Each number is 500 + 50 x the weight over its row's rms, rounded and kept within 0 to 999. Layers, rows and columns count from 0. Numbers have three digits each. The size before them is the row's rms in percent of the matrix's.

# v: layer 6 attention value, 256x256, rms 0.0374, rows 255, columns 128-255
# o: layer 6 attention output (transposed), 256x256, rms 0.0382, rows 255, columns 128-255
# up: layer 6 MLP up, 768x256, rms 0.0635, rows 0-51, columns 128-255
# down: layer 6 MLP down (transposed), 768x256, rms 0.0531, rows 0-50, columns 128-255
v255 094:513536544468457417492376506508572479501513479434550535594443555456677492458459398480547547489422539458517549510518531506563466486502474520385509538438513479540565437504462494490502436468536515401475397506420437454429536447510580518567409540468550536522452493468557579455438535587461490510480546486516476512520479520414521456456588482397554511512460487533467464472519577464522512471470
o255 093:516500458602529491463552454456474446520485586519482468453553460462418565609409553495538431521507450464489487420558430463543472558513523516555570458549493558467494534474501534488549497486513497515516591525540572544592548497447492411323485519513459539496486489485467558543534499468477538553524448573511554522574495435597559529505528536580514552495548499402496527521515520458423551487564
up0 102:552512509572462537538504408522538512492531548515546467522482603501599409513492408567430546562507536412464460421565556545439479480548476570529420483445520438466460538403567431457429515518454487439535543490544526539494486482459563484428505597591578488500467433460469499523572487505509462450481450618487570595481580387512439491416477438577539553467458438577549458455545522460539457530454
down0 105:483496531483533421437490563541582521512398528461484451537472568463501505509561437556422454500472428517516535485515465581564433546459457464454468521463477594568466475605324598457548519564470520618517428448489495467551510538382513478588404512497555433492564470457469481509450417534468538562452533564544563566510553462492530431493517444470547478548508533464501414470422434454437474440485
up1 111:459485481402509481524469561462438548497501507446613427507562445450554408468547531476497510444590510565476389508528555494517534510507515530451513480492522508515519480457543461533475464431435476431480448383534469581492467485527457503549465475550478486579428509511610515451554557593466535594569530542494462448491522484510535386468484563516538487496589440489595494489485523585435569497423
down1 115:574493525475428530436411525466665488491535584454342562563462540427492436546513473547438430476482476523630503447463539512445498512458498538486554482546538549475556559409476502535427494551556519456468473527561542514531532512505534536504547527469524596402532590568521607464515506437505496499481474661515573513558504517496535411469383523515575499506482488521496453467473441435508538518524
up2 096:500540442499495441482529518498440481500430482440504438470500529452577482492458467469490510417499455398534474549540432511554507535464546688611462459475506526498582562475518549507488507596475527451379507571589468552548435522499538449493507510552547419443525566462550480459642563453520503521486495541552449454517439433505417357518408494458483539503495526574595514508462465433495596467505
down2 100:540509471428487533478475375567440581460568543563531478527502546461547474510559497589501412506455460564438540559491393438502409519519530474466593505547496486441450493521503495508489485444500516492451450432554500445484527483477485531516496439563525559572512382553522478566508450418479530491447462567457505491487478408498413544527490537474572542423544586437428494541558474552593466599505
up3 090:539545359461563469436590421514513503563489493538524476503601588526445496544375531552390443440520438445503507544525459429569479529517502468407505508496491479451529500451537517508495500428543539486502469451543522492556476511488464603468467502478545432401539455494485534537503542537549498476534489523546531435533428443594475494578427516583453508532350496507464552484555555521522479413457
down3 102:514453593514482537477546543358471407534516499499422559533364515536555525568567449458495622448476484549468479525456485516471481454478494545486494504491443524503499570404463470565569470521565504482522524531465513492463501500511453433541475478390458486603421419568567539431487517424469463519441400525432422565457464532496486507507536437517536512530608546414539454453494481469518527617550
up4 090:425590459550460488477457459523508510508423439531583413612379575430526456482414546556592570493557511656434471464509525599506495595554503600509405502475416399551569545488555443535485498513479405492536493530450517437482507521479504484479504488540553449458565537496561523503519541467553581516535419501438499543503514525528447449533513547458537526530581452468584419490586553509446514496549
down4 093:526470554537453612412465360473529453433494537615430619531497450388552487474463479498527580464563433485529563489631495454435460499472438513473559525493546503590497562434509501509487549519489427531496551443489471516490540494574517507518527457436478508576469464415495551511504431426440423560395587501487525537503411475506490437420460409485485511576514575471487518596428544499464476522446
up5 108:434561449561485531565542588444525481527489469403474536465503502590523562464491501467514569477532527465412515511550468521512587504494608559498480412474507432467440457558561530521457427580552489511390490570485556499506450430417536477464453543483582469390506498476514545476508561497478503464498468577403468465557552416390499475534456561481618542455530448642512424520557499458498422444501
down5 108:459354519567462551565510484498468618576511576510514525571521419518457558476497545458421495500507500505428436440500509491498515475531483538467555467529454434455457501474463520545482579431435464502488453437502483483366479532496477400557543491439557574455500553470585496484444487457530481475516500558574567581541502387634489503534553490523543528562513457500512499506542558489522457418418
up6 083:475554480529590532514464451513494474540539501484469558572493423584538465489498557506485491444554528482476359441545404587432539616502489474470576516503493566491536486582512470475428482527519415521491580498530463626531420593476477407520413548479535351524475548463416597479505473522464539466578414504425446502439482501519432434490513400526469496526431502535578497575554553519494448417469
down6 111:446537488503512516520552480520501463550547472414398533523519429561463464472551565568532555512521508451521469409711402553467488518537551567552552527478398471425457493491509511484471478484550432507469543535580498573563429568464490456447486568473504435541474500417519582444514511526484445504496405600482491522516491449492427468542511408523511460569476615500519447467540471486575495424492
up7 078:439477470486448451479637449526412431503509472485558446450517488533554550440452482509455496433454455468399468369509468441478517420378571604538462482504506488498481430486497440487380466491538438495484460421426487497485421467487463424515424521508577521556594453495586548371589443534462530447522511503495556523496507499474491500569535504500508593550392583564556504514504536500553546435483
down7 088:488438484495554468533503502473467469396523554470571394518425447495530499434546601423539546439507496433487533540388471517552472468508387511524430494566500472502484559439438551547564530461516473505505459512596524494407559507588543488570483587443426461550393549459419474599504499481412496560443450449593522576518480525476501512449471440505496523580544508529435554531400552529429539490525
up8 101:454528517421569474467587530430459465530448554476607462401504425481494499543453548502612430449514434508500467509544511503503554565555499542488588431472526510464529421388431492452490523360540413470459484452570520471500525531454542499460495473599489444520478413578582503434502476533510463468556535489534485545574442571476485458497541424528496560528497626518547514429521592514473476535620
down8 107:495392544460421535449523486537508540532481431519519543509499563559525504483529512489476520426428471459488491545479556510489317502449555453578468535461519521526468517650482545624554461476355525477496574586478460487508434553495488447384506539430502541542523602424456521434473579507531480590421436442458566462517509501509530479562443570487553458485450496478501476555458491474453569475425
up9 102:440490538542486496490436500482376580452430483505443477516539463488522540482478456529457585446476490463491489512524602525482522547426494560465583426493449499568504463427508448531481439427497412492522544548644617481545512621450514426497424502580523489464542371487552528434473418505489409482488474533500532652555458363573506515451488505526418460497511632610552443453563553536519479476509
down9 092:573444494395585484577658500527466549539491557532463540553507546482552504507496556447594480516459537521446535475502484500493443476506505504460442497441408464537418556572530580384483502503514517461527534507534499483453545475613438502480577468493540557551481496427479463525572555459459498518473528548482496551462390593398422504609467605458493456417377554385488519461490519548480413426494
up10 099:537431503529485535549415553521525599548416497507520514456493430544410421534503419504494552498565491554521479505526506526494508495501563570516501467496365523459467468586564403485429440555520437573448537448567502486557496538454501506515509529529539480570428515477486573527566517559520438491620530539477539605589500584452474517544546503472508438527471522407464441422470507517504412483434
down10 095:428568538541493523669573464518557389567479474579512458408482543493498484577543488513435497556472517411506533504504474486491517484489529460494473491578508531589445397544496575547492497506536572455523559540395421490525512497588490569473441475454533575552616586426423598471443399440484522476559515510410520512549469422540518479542531546507472482546478446450555554471494561470519569416493
up11 077:516526454542538467492574561543426342575453533450496425568409437543480540479528519473450441502493544494493460493505433522549469409509503441466505463635491582439555536402442436481455444460486522523397485498502517517543517567449615526500463452533452411493432465438587538499505591542546500556468474479462514407482472503571507505522465563529531502468406489498492475623525579509523419539551
down11 092:478522562580483437493514539555485521563520408493389590468485480488453521604492591482472499578448557406500556553396479504528446500571554557470435502469507467438428550551551477479604551441382494508525536553557524435488482577530459531427474510502422507492406502442409546517443455415445572380440486583428545602487431450559468496476558357539479520589536538482605415467441531478591580492513
up12 110:520501398551495522484509594468512567518453523428558492431511482558519486514462598437511510486491529508479503467533542488431529544460480471520543385425515498504564451546489483607466548506583411549461477576513509537472435515435573440488468562577554401514544518417426483486441582626573592516401455612509468460439473506444423556531503469432533501514587475482550432511467545449418484492601
down12 106:523394535476530464523551503364440441535496606484547530406505588585535537535515518552525586594391515538502438418546480546492444457525517457540576599535539537416510521464468462474459499439437548542543469451517519488457613476589434497577454532503490389528486482456449500505442536502484553567482491471523556540557494518448410493472480490469491518565533590402500472469462523410424485554539
up13 092:423453422550442588517481535527477470500500443503455510487547550539569412449501504532471509543461462521526543496515439517440503526428491527580421515492521455484489525438493574446431508562647499485435477472518511522565458548494518424599561489480556454476448438546535423353551626449559514501450427522510457574551522510570602460547531512569446494527555418436488431410538489480571522415462
down13 099:439591462533521470506416515478612472497449518480459544601492468525491516458464579536531566562566442458482478433573497501474507475446497493519541458504441485533422431537616526482576501379550571517511485477567463471501515529488612461445537461496369503444525529507507596598451513482436427463520535461532513492481483423473511439554441482493498372632369506452426443550552499510491412506462
up14 094:482544504570462512453475504501491544474436561482576477543544611490456418486610449621484514428574561515496460546543570519461471568519435651516475496490632487548458529416498531537487549439424512436582478528523434489530453508457393502429602546503453463505551481463511547502504490478470457461508425503502517464522414542469541407497548593541497444432472457481465511464555466573554426480501
down14 101:486486491549563500476483490420486511489454528543494436468528462491484547488479519484598505505412446485542534486410434538545491405426523499522449543437535509478422524449511558487478485489526485470461518552485503557594498528497477458531463504593462506386544526482480468469468516425508532538403578512525503572446545447550402576441593436432521448515484503473587546458587579495452504500568
up15 093:537476483455514478393487409449470465519566544408567467612497471497577494504397519488589572442458524502475455492521425492485443493501466548469446513470491533398508477634539463503537532584554410427550471510465484534514532487507547515497511469522464491441540501461469545506477555496588466612480624426479502463561468456599526540569474536483507514509452516520539550425594507530538463530419
down15 104:513507474546481611543452548493504531503437454480452574600544504537434490549465571454445409561584479467450571534448660543426512485498462476499557523544527453580517486433391439451549550472478591604520465518575494428488461517437548499517468534440561476497413517510538539542546499579463440488454405540519535482479549517365526518472536521507556520492509488448450483447440497446523520563548
up16 123:560508459472445505503508468462518464442477482535510502496505448507580452517425563498535516495547494493511498435553514529476590490418615548505468432526555454530499535473400567557427485582596537488389473550493552498531482518435498454524421605542518487535454564493462555480541473529581660448454546562521557439531532501552440516512430511532456558476341543587513423522570430462521433559493
down16 125:554518567550569525416486557413500472473478527563517510599571465522585415529591513461521493489463474562429541440447383615464451546564481553556471481476535552560488483409544497443476483583498465633465523507455474462525549478525523518543519531605522510486481530460501584451542486435422478599503538572555441497527549509461450510564399506435381525492405540426505521403454540541517482525488
up17 114:529458500574639521508591414508517431478535582504491510424471500549566479486400564449398527474457440550468500524524457450432515521564503505448460563476484575424475453474507461469503508560537487468477474521521496521564467526513536479490465497461568499567471532512522536524501479552536474431477401486461498431514497581584500477481413455481537507591515501585470472568481597445532409420513
down17 112:550521450448514478474460567462577554439391506490521540511496512557414488541473486496506463374507513491549476614482542496433479500500476467522497431364499469550561484468476560471553523517539575462532495500523417473458474534521584579480541567525472482518540550510518511510457467432533579489539477580500388465533485520501500528491482544437488520506464555522503447471570369459485540476542
up18 110:541517459452482514535560603510482442517520516495527547468514484487568488511501460478484425573427511533517411507472568598490494577514527574349514481521527534497420507466505509516435493464582519414476516497549503518497526484528511506476459540537473467460554502510476458458601488470563508477600404497534407405522588479476549380410543534518498498492516462484577496553518577501532477393422
down18 076:485508475478536506467479510452525436424568484442476503502504480428447457559502495496495580482513506452542558594000486452469538497469512485503488491440533500460491475435483475537565461499412482475476520497509502530532568514552490541548481554525473542534427481528544523487555509571518508462465547484518529459470488481440534554446459509661493416574578522502446528535518450467528548503504
up19 109:448511491555634477427434483446464386504486505520664510600548500560526498472555481493535492420599456495457485507547534499499431510465483523487460450510518491439482491485498468427534438537647483390601521575482512576515451436522399555521423525594479518506568431466448480510438643480488495537533536493504496511533492497622485574552471525534431491508441517525557477499466442568534453563483
down19 110:512504503516358450505520534569480467492485499493485511522521589515459576596494500501454562395412568496494571511544484540492504489559517416565465440493481512505414477498537485486482501413452481654493510463529435414492524544489410456492474487409482497465446471416463526463476520467483339488463567482373518503471419422494428542520437547478528542458459515477535446538542482431441571492498
up20 080:519531468533435499484488594489466525516455481455513436478486573502536533447537437514492450509461514626537425487545546537444501445459530526509571502566475525510487506523525431527507345481436500503426542552551508583506544528518522510423526482514550458599484472479498537473397531478422498495412503513437505454474448481498563501578513492482447467473547505505588518487542548523515530494555
down20 095:494478532512551534523522470461507563409579502468595462448578483506483501547409487537600466432481454393532514482613465465487471473516474547540481500529497483527386520540513507515507584555528506577527449567536540528564486510465536483621521491467538433485470438463441453474462436487517527576479488545492439613485464500513440509483480354548523524499437618505531487528430471466541536580437
up21 089:466471445548508527467450559464565554513551518399511598513466475456503457627552458518491505432565486566453536416509531538564541506439557515536400583426546530524485507488545511481528532621522454492535580455527429515506467462475528509548418559493498506484545403485491529523517456519560525480426437520451465550450572477504474441460573510464524515454429413604493470463524486473588432465439
down21 092:508561610506547565456537495525439510402523517520490521477416432544505463466546538496451447501395469485476455537382369496413481537516482573437539470563453461499497490449484432454497559484538488482519542597445608494487518514495518499557570525516468572497483599559502446443479472467552510407440568382497428519535466584432519470505509594515467472489482543473449530554478562537516554417555
up22 141:636529484454467502464544527480491508511556422501540478476586607528621516545448547471465510446503445551583402481455552503381473485463499561420445437431513644535563438481577444499459504528540507441488495432478572605450469458469469534463411535448477498460505536486447499495484449562522546470544496433500569476540567484509522471467549450538522521536437555477444512580551556631523525480516
down22 075:549486474495551541475475545478465518542501512484490464518523464491493508501466477539500521524474485511490488495000519511475481514499543533533534497504551547516565493496476471554545503485444516515518514471521521513512493547550555513513451605523512510521498508502557439499496501493503451522517459534501496483542484493530514505554494518488448523511514486501445526493479513495476476491498
up23 079:551512446522532500513564515532485536407508496465514482594557606518487530526529527549528565501535532534453515413503455405463508546605540470525545492441465517542516470481565424518470506605374481466486480547495523569495549539472550522427390444464551470435430541571434590543489606509530627498512530458459489505544563470464441476514483530510544578429622478545522573429538450430500377535483
down23 087:463606563560527455541569398509621335471483528535507497522432506445556450582467504591595555460466549450468531527534561464455442494437485488576427545557489499422449504547443502450567464511587524644476535513542506450462479486547507500524512536557596476498467415455531497436478530451429484522452536515472481506486438492425479478534487476549501462528455491508474527556479503562404585486484
up24 108:492490514551497482544506572490482438577543553464496455542519519462450434520468472497456512465472377580517514538507492559535408516517461538643534519464527456453609520495467435452451466595557450415393555509573476491557436525459571456389498549564527484473488472429507570401498537506573514515518444610471470444511516484477524382533452559528511473520540471499424526555535511477517483554541
down24 112:445475551467492513540552482643429428396527517494455504538604478503415505539438636427533404461580444538484527515391522456499546529345456470460512452525548541545490500431509568444495476537538496533403539488567579495443507470548501461480567522602474503458518505483530581554487406518576491465540459465516580500420425471529598419564406486549562434467427502621516493495471459488587528457454
up25 091:588477449505482451391496609458565463443480487558428589440591499646469443492520544463465427521484536503458511455534493498507458501457508428438419460415506541484561473486524511532459556489567529564394503461422507505459552505474536510437457527471507497551505542495451524455461538555596542432471550438487488426485554509503440455631470491522498518519540489554461472517434562569574339474516
down25 099:505500433554558478478482562584521527448454541510523561478518423480462461520473507454511487476558539558524584513513490520460528431466503529597369446559542488560485357495462590497527466528537503410488477396579508505582492487517485561422468569571553488513349477533498420573485496442569549423498536526566502448554549540492484560536555417560416501515451560626431558473447467500506479522488
up26 074:485479486533465478513396536453510502422499460504608548489474535419547497448485623585587488521554465633568526475522554575482501547545529514544479513512615501520498471516582497459502558561490506447480486486514518495468514468493558508413442468468567468480543475480434589428525537527529543470467509568551552466513448529514473503512417498435452538529597618573503522545571498545353512559482
down26 092:414577498499472534473597509493460524534513536455455563586509458483471480624502488587516472459580604403386458485603407419471444504508477488496446474464451404473458465508514497595525492638541454494518635518534439521584505472485482446475525441561496474546452465530461475492455511448433585473408490447533469552552536601471438483523548450574497474425447525434475521400435452455577557548466
up27 090:466517453506447545443466518484469494574434406477573409437488447474507481403443590535558584464575570603431492421526546586468536544447577502531465481536429525517568443397496474474518445525510430584482510515535643555524484591519530436501498513515579439486542426431554516467464461574476493534444507458513520557536470531552457478486460472514493517518541470616549417465510473523454428499447
down27 086:509612531462474488464482467535554505460524495594433495465424487559500446571490473481490452577505447460531548579513513533468490575517479487563458451567481575441497496541464480535526500481466506426504485443388562509486540503586592537447459534549467541495555473565454523503501436480497482462563516432493513441463436538417492537537522466543596500502566588539498566551368416453446512462515
up28 099:544561452421425454565530564487515526656555454458510441596418527542589491630495543517422545563468485575541539462522543513474480547403507481531338392392505490535524448556471502554520571510496441510505491530468503504495482524416505499504514532503518500536403498503481551463487541447535531496511441505522474440505540448478495506462504524566522576497506498561523502510632479582515508454466
down28 103:531445583485589522535456499487500567442490494397491451467535541530441560442534382504471450459511573415419434469310433416496514482449480576494484519400480405472655576499521508514582504478509427509494493468497438508484562380527446518498518497472576436509534550519450568479498526487487536597380507506406518511514505512507500467534480540531553517528472555441527451460511572556487501500624
up29 112:479556410571547554479509495471403530637523438430534400517538515538533459522505587451541486470533489530498549413527420447485503528510531463440534374585498514494549436477567414589519584575533554531502537460507535564499447574420521414471463543413528535374491468513447494445542466436490561482557470464471462527398439474531451505374506500518533403519540494554533493515461538436517508400481
down29 109:513477445550515410515501593500391521520559502480492501425496498473416580533544432516455482483477502528497501511551540549480482537588527521580478485507419486408440430542463460471572642580489451561536480454434460466469478612470455499522464624541552426450530474474485462516448465506357476464542567489502463414430492489511446515574623490537563556569451492616531550483565497521443535526431
up30 101:584497431455549496506488560536497470510379476599569493490536490585468556429403494517548486512600584592494470487546547556460469492522495608476427444442512499534626501416552522459388451529412417499485474514470597456472418508493546511517494567453440487493532507448533448536618519561503551496608451521424483508476527494450393447515537557606519541514488517494529482544576441529455425477523
down30 097:558660614514438525464490469590481530487524446509491385515458559547509461487493484508504499478469559508650514488469451554432478572480453567519549533625476403501518546486487595510477454594534571474485485603540581455493468489435505577420535555562523478521394424460408456474493473476445378540482489501555551569549542526574471454467445454515509495429571476459507492515411478435472604510543
up31 115:479529508582473507606481533489445472496410453538648468539491484503543478366547467438541441441521467568458540476524496528542522408529563522547531457439502428512513452513543435568512456465540461384508480495552542502443502576438504491440455563525464514526517485519537551418516528515506509519583485512429368471552455500485421514463477512551566540501585542626536435507488441565545450543507
down31 115:553419501540439548453539561443434543504506442434441494499503471617497483524489481525508478505371490502496589523433608508561570501554521525466469495556483525575572525596392553528471562547553438524496503451597427449459438526472474396563548415453542455462398509502543505534457488541483522513497513519511556451560544446569485577522587460487560500608458569598602458536527522411443516462538
up32 093:560510433551531559525491479489445501478535445468478502609497594510481413587437494484555571518601467522503460574488531486508424466496420502417539456529454408475614505501512493541447403500517569469481443469466451601440350536410515571452558529578463487400450422450541477463528571523448533487557414482539618568502516572520482481456485445481449511521514412515541453505586571516504508490485
down32 094:448485575505532457491504462521513488469445476511485521538406554465461476466483414575479488479520525452502524519249526480520508518474498481566476460404578537493467502479506465470508489591476427396446516537539555425469550522524543521571404613533514588451532584564436567476555433538620503479487545544555525438498483486445582593443486495512543445540515507578415506441484505527550483404630
up33 107:527504511544510504525606501469603435446446522472529521626461576506491443493503435449514538511419465490529440496526412605495553497505489497488426497507475457498529517523579507455487545484537419497492449505612542565491481477425550490554503458475499394403610487469538464553524556576522525549512535509431511444552505489459508517528562530450517447555543509440441463459569401510400455418598
down33 104:572447469499459495506425462491557536530463626518564478478524439555467532479499511504531480514478471521475466586450497518553365568500507510532527481470540484474576554495511508525491578531419438409560482492455493506537582501390470461475474372475412545512482549534452530431409541462405537436533537523481470519516447517555446560458449527567506421524418547540573464513591453523585382547429
up34 111:560471421586490506501522450540469578515509434557550502589487524476532472498477530496538574500599531485543508380549526615442461433455495531472508535488395468459526548447524528469505448600396536536449563556533548492481470552501456374475491639525494457446518574411457454509381539498456495458487542492463474563520570510590386540474530581472448410477504560539479463564424455543427478457502
down34 112:498506538519534498554552533446482431564449487501437568506582615504599510491472450465561431501533456581482529469449600487502517491510509420593470388440418507506426492477478569492431457396512459372509440474452434462515508487568526527478477459555485520606488452510590419563512537484533505482591443585495499517460467430445549469509569569453507475501502498415549610458512601488578491516546
up35 089:522592421467527477547563490574550474531496492519520476574509522600555477511483487491527566471486590592496512483482454521481504453465473491533433476475448557499484459441506544463537513499547401491435522410462522482513455453465550502574478511513462461543563484487563477493515537570507540594490466531397546582450484490591432508490486491540473431596431550508625518550465512452434474523433
down35 093:357475487542453533455590507500479494503511456495533418514460548420519499519489565622447456595558495471437541537393491506530471554373510532424543483574423539536511567505529493446573549451532483505504400579424434485462492476521493573484458545419490451478544542509469447549585526496525518507503501527548515496494514452429568508528443510545451544417497533455554474421542451501505514461542
up36 117:580418464462408458474497523422449468528552422481529495380458548523494414506399540522430479509450523451539451380560573640498452541471486535425474440443471519480568485485492486528503490524458412480426611483483516546524533472470524374553574537519500526540455442422442497469555425542564571449438452470467504549457513482516493496486487562524438508490456496424433482499472519517442453445511
down36 124:483553538478509463462549531437546497459542386550489538463570447468534512429448509512440488558501541523600464441488511503619461508456438521564461455461498510445565530592486492474540437552543516436479552484409514521553474390426458476561485512504488575538416489476568426554463476585480490517554466379590483430416539596466482551536455494530501489485554488492518443531474523440495527435429
up37 085:491393438583528545459462530507500490488537436454542605588619422494584354479537468514474531511511567514533459537525513525481491499422567521485532461558517604559626556537522428461457465441520525422442537530463591636529576606466503468508517469473482515546519495441520479440444467554505482565515437491475533534535549513473411527441533496560577478453551509539517445549463423554489568506468
down37 089:500485520488536431491488422441502531490492577427476416377504527482415501450519515480525512497478570435464582506414544542598501500493491557514503530480519501493488533608478512505500495564430500432526508468613412486557528521476498428480548532565568421577484464562366510453551538460501520531437496532409499572508398516512534456444476417484513481630536470520441499562560520458515443488493
up38 106:535476518538642522543502548457460406538526497414559413482476497577470477468522508548446490573530492448537494548531570505419432480490482476517543555496467555523484449430531545473490424522424474469570525509494536482483455446462496388575402438615464496506545555502571498347475465510530446539463392445462487605460498506493469497522525515536393466564542452526561435441596469648492447499540
down38 108:500530479560461554423476422567535495501482489501463604378541511487535411470470498537507565492509560482435430445420417442567453455467585502446469468513507514434544507524473472436473502546490448515447539515606373540608437439583519571420462489470553526531599530469436534487447546427496491509553436516487491392419455541453625544562497503429490523415472541470406521501513490460558572402553
up39 092:489435488500530459452498479562486471520447530532554442481416482439600456469484540552455473491484407535519447458559538545447488503519499513577426444465498480514590450501564386465523494510532400409526600426512445483558413505531496481524498552460476524531540396485539474486566518510529527472494455475477542589460501531481507479587478563524410399603496611449478473498498486491452460528566
down39 094:439543514527473465530534414530505486516440469547549425545560526434529527478565545469483483580488498549480533512540512547578471483419435574527475438562481559452490515499435491500521550494533608511436473532416519419461500470545567586461440495453491552498530539486476496601489438477489519504445475473482527520448485437501506497507449405477520526467478448577560427360514434453428461584540
up40 081:473392487509543511543414553523488523569415461479602310473481463512527490482497420474565428467598411599543522473520536563474535533415534609501547490587502478464499541498450413490483469443569457509473490467475501474452452478485631451574467576516478512636522483482463500465544460451513479502586495421421473453473537543472497488404464670460441454505502513524469474538443591534536529500484
down40 088:481582521506424496469466476500568498594552468479502587519568474428541469564524468506451456491449557515476417418619530467502571465457420417479488491533396463466516442532517535585550419485548528564544560463489480498533491544541494487513480529590593422497506513457524490580454558461515536461437474473606490568526560464562475513548592435525494533469538536508444517458518466471534532508431
up41 079:583548500434565530519539504497535570514501472446468570421482650455454497511527490476406548512503568545530494488511476455472471506598534490499507489417398511562575574552479431639441432532420459483493520558513509438499441566480495533502459500528567454495456541551502498452521446512522521522485516409454457515525566529520398519491464491475518539630470579552542496516427569483443427440595
down41 086:514525567566520472481445481472565536570507517487517527515540415498509465498456541520619491472544485382534458519682456553462574458483488541440449470471453513500449364486491566438480489552531518444533581538570497502479558499509424533511502547513451441493465455463500542550388589494471540501565438604483527469392485514529463522516521449559490392478465616560460451444510501509502420572544
up42 106:491472448549512496485437484529553511549441539513599404472564469500537510509443487464473597417564407551541459494580546480519546527549527565603454569423612469548546533542524519454467477554548477449449565498587517534418510529476540403459520564408512496490417473494555533474566411448547531427486490451442472500553512505533372467486484510494438538545561555546490489520602476558493425487427
down42 118:537561576469511561553608542447485493561542403357455564438484535485547476480513391514568450543362530509508519599566470489541472465560504484541518535531507573472603566520449515560547502557559408519431461537543465529572575510486529473570478526466508486586441479529495452527521492472467512390417491475557489434401498554459553415358455534534502505476461512488559551472516564445564532514476
up43 094:524543452434433499450408502425571435530563483438581405402534537583520584511390571534505519505438501498518526479525494518367489432451518479475440482501438517418562461437604451423510503562586496516458474504551492541496451553510510505552532521421574506438518427508417534496569507543571530536469438488520448452528513437502507440583597524511540488532425484580466383573512615495420442506413
down43 100:559496598436524518542473547484431412524444511480410593463462474478519327472442553516565581459433500431454488566483518516481487516440493548662509494486529474453453548543527536445531503456557497441491450471558560540463649539597495529516523517552466553472498553431519483491493477474528492500478576554513566563511536551454569561444451501476557493530500578513544405424446425407501514481492
up44 110:539580472499510462497559559459412549559518495567505496524460397502460533533501479526512504552537475432530386525511544575460498510484518452460576597546468527508560521531511550511498462512576447529488518424520484493509473488363418552500557508508519453474410418553505629471494581488536510493401493517517500468492491509615509458505429539512449415449523591480513528416602589623407456597427
down44 112:487479537466480515522485514399397547538476420437446527570452541582498440532541483524461446563508462546518479526429467514518428518490574556506418447521503512529453505512504499533550522533516515371471579508498539552545485546437449560426453508480519439597512456510468448441551498517508505381472499553438561462489565500483523482485446474543452602479490494494452460477479425426526497458544
up45 110:477508385514467485521545579511482510569417471466461401506497492547465422442441551514471506461601512599536504406508561535523509467406439542535575491449595509542583513451593563534482454465448466498420474541526550512527491559484574426411516499456484532499570502456524527499542525541582483529605413571488519482474557460483549428429444414534527520550508520607521376600500495517476530559550
down45 104:459434564393509506499503466556481597510450622480526400427491493469532501456488533533551497488427505487549423495510536505481541424483543467547501520475506597597576477516509511529468495523481603492554512507552521505470416518473444542542561417509521457504482541413517547566411454494519425529465454554478532569438533507476413494479510492492470598395456465638556471597417533476516478543524
up46 113:658461451498524542521495543391495500556498504450534469451640389512465419454498510454515504491515438560500511402543434518521445494397499476485464469590552517554475486451520508539477498420539488475466529439469460498490508543480565390591425550464546527517460511536513440465510521467561550485492473571511445504531565458493510497436450479554524515577520472496470482537509501543441519613572
down46 108:477459481501510589548491557433444530451427552551531601462549478527519486548538453547505435586412543549456479406438423533506497481532424446394470480507494528460516462433555459534510541547534534463512510536445439496563500598511560547518489520524640528504542552523466387583502476449438538552518421502492588487491548436468525412463522454544511555465456394556560456522514470382448588469440
up47 105:551546512486448477425496466442447503608548550556476456511558485486502467566484431478487471433562410492507381358577514459568427540508493583482412526491505526651473545453506513509550487469503527501503573430522615531478510475494422567447440512555496480475473510525452547511516492493510483388414503573509447547464502407578513462473467443529470463561528534578501547445494555620566551498502
down47 107:373452462524499491485469576554394520602495520512447548568443480546486440519474589400489563450408488455412456463470482536545586547453483559435542490472576465496518501523567498504433482477518496461448485465535480535495473564566610498512440493414523503484419449506478492519464503543507403502560512513530518439484565487457530513466452465587527534495501449499478539575476465533479564526528
up48 117:501454407567593558462433457503504512459543476462516436556503491517488439489416510573559502466594446489446491403563524423507590581532570584490562445518471470432545491426491512480500425518508469559517522476414456527587521472514448498570481540577481494416509523506473467507507520423600464539539472594529538549630556541532475539495445516529551451477409467519524485445484560459507468553497
down48 117:468455551449521501568560473504497464493540570494492401516540493414515538563480581469495451384483408461478543478514503556534478438471503501479536524500409501569534500421595481516463518534505587564492509506557434507486526528463439510431411503526431559544385423531525539523495514494444512420454471453467570461492449432596541518529527474510473550531544540495425398563468547556512473438443
up49 114:551440530522529469475474534455470518607516489504535464527414530498468553455506405517445546447515488470594473480522484438557603533453516597559462404499510499460482615471507544570423449515556536512516487550566451485581420490463536489475516514527556506395408523524593548458468547477554505466375477508491441428482556407548576487581520591463482499533537485458428502511535403604466427501399
down49 117:479419516516457553517491506506458470422511514485478529514549426446507398531452516431584443503558592495499493512349506449450451553395556447571561479551562430494534461508476373512441534506490582436454577550505528524436477590466480436526523508448506535452510499524465445473486474587472498536583497569513595509553490525621418457539551442489500514558501510473605509505465555522439532483521
up50 100:532633503475460499453395543394394511503506497416524569466505511452547485488531513544518506464448525557510436511524455531453460546434509502494569462445376503487565496545478576557455577464504589474453416431562512529559455552498496440536494485480449451445587439525645513478577533394591451500490447528573480481496473456489592451500381517480505431410521533498499411463539532462484507497510
down50 101:461523494501436501468513490536484586532504498488596558585504552540500568566494494510492402574465622443587576616344470595459509473547515505511486478526466552485457495496554489562531507514518490463431518601500477529411475569588485525405450518521476535516499510502447502535392437461522527476514592492470603601482468444588407547469573491513525580616560502476576577468488497549401475499467
up51 110:518481480510480494498414547496455546525497434410600545468466608487525478461472502566533426483527471485447477405537478571544546469481606545503394497512448427494500616426497472501502434621513440558468548508562554568485415502411495361505504571490542512469491355529427487482528475513515535421481453620445532576541515532477473461420413590621514447509531502526552413419511521484439519472456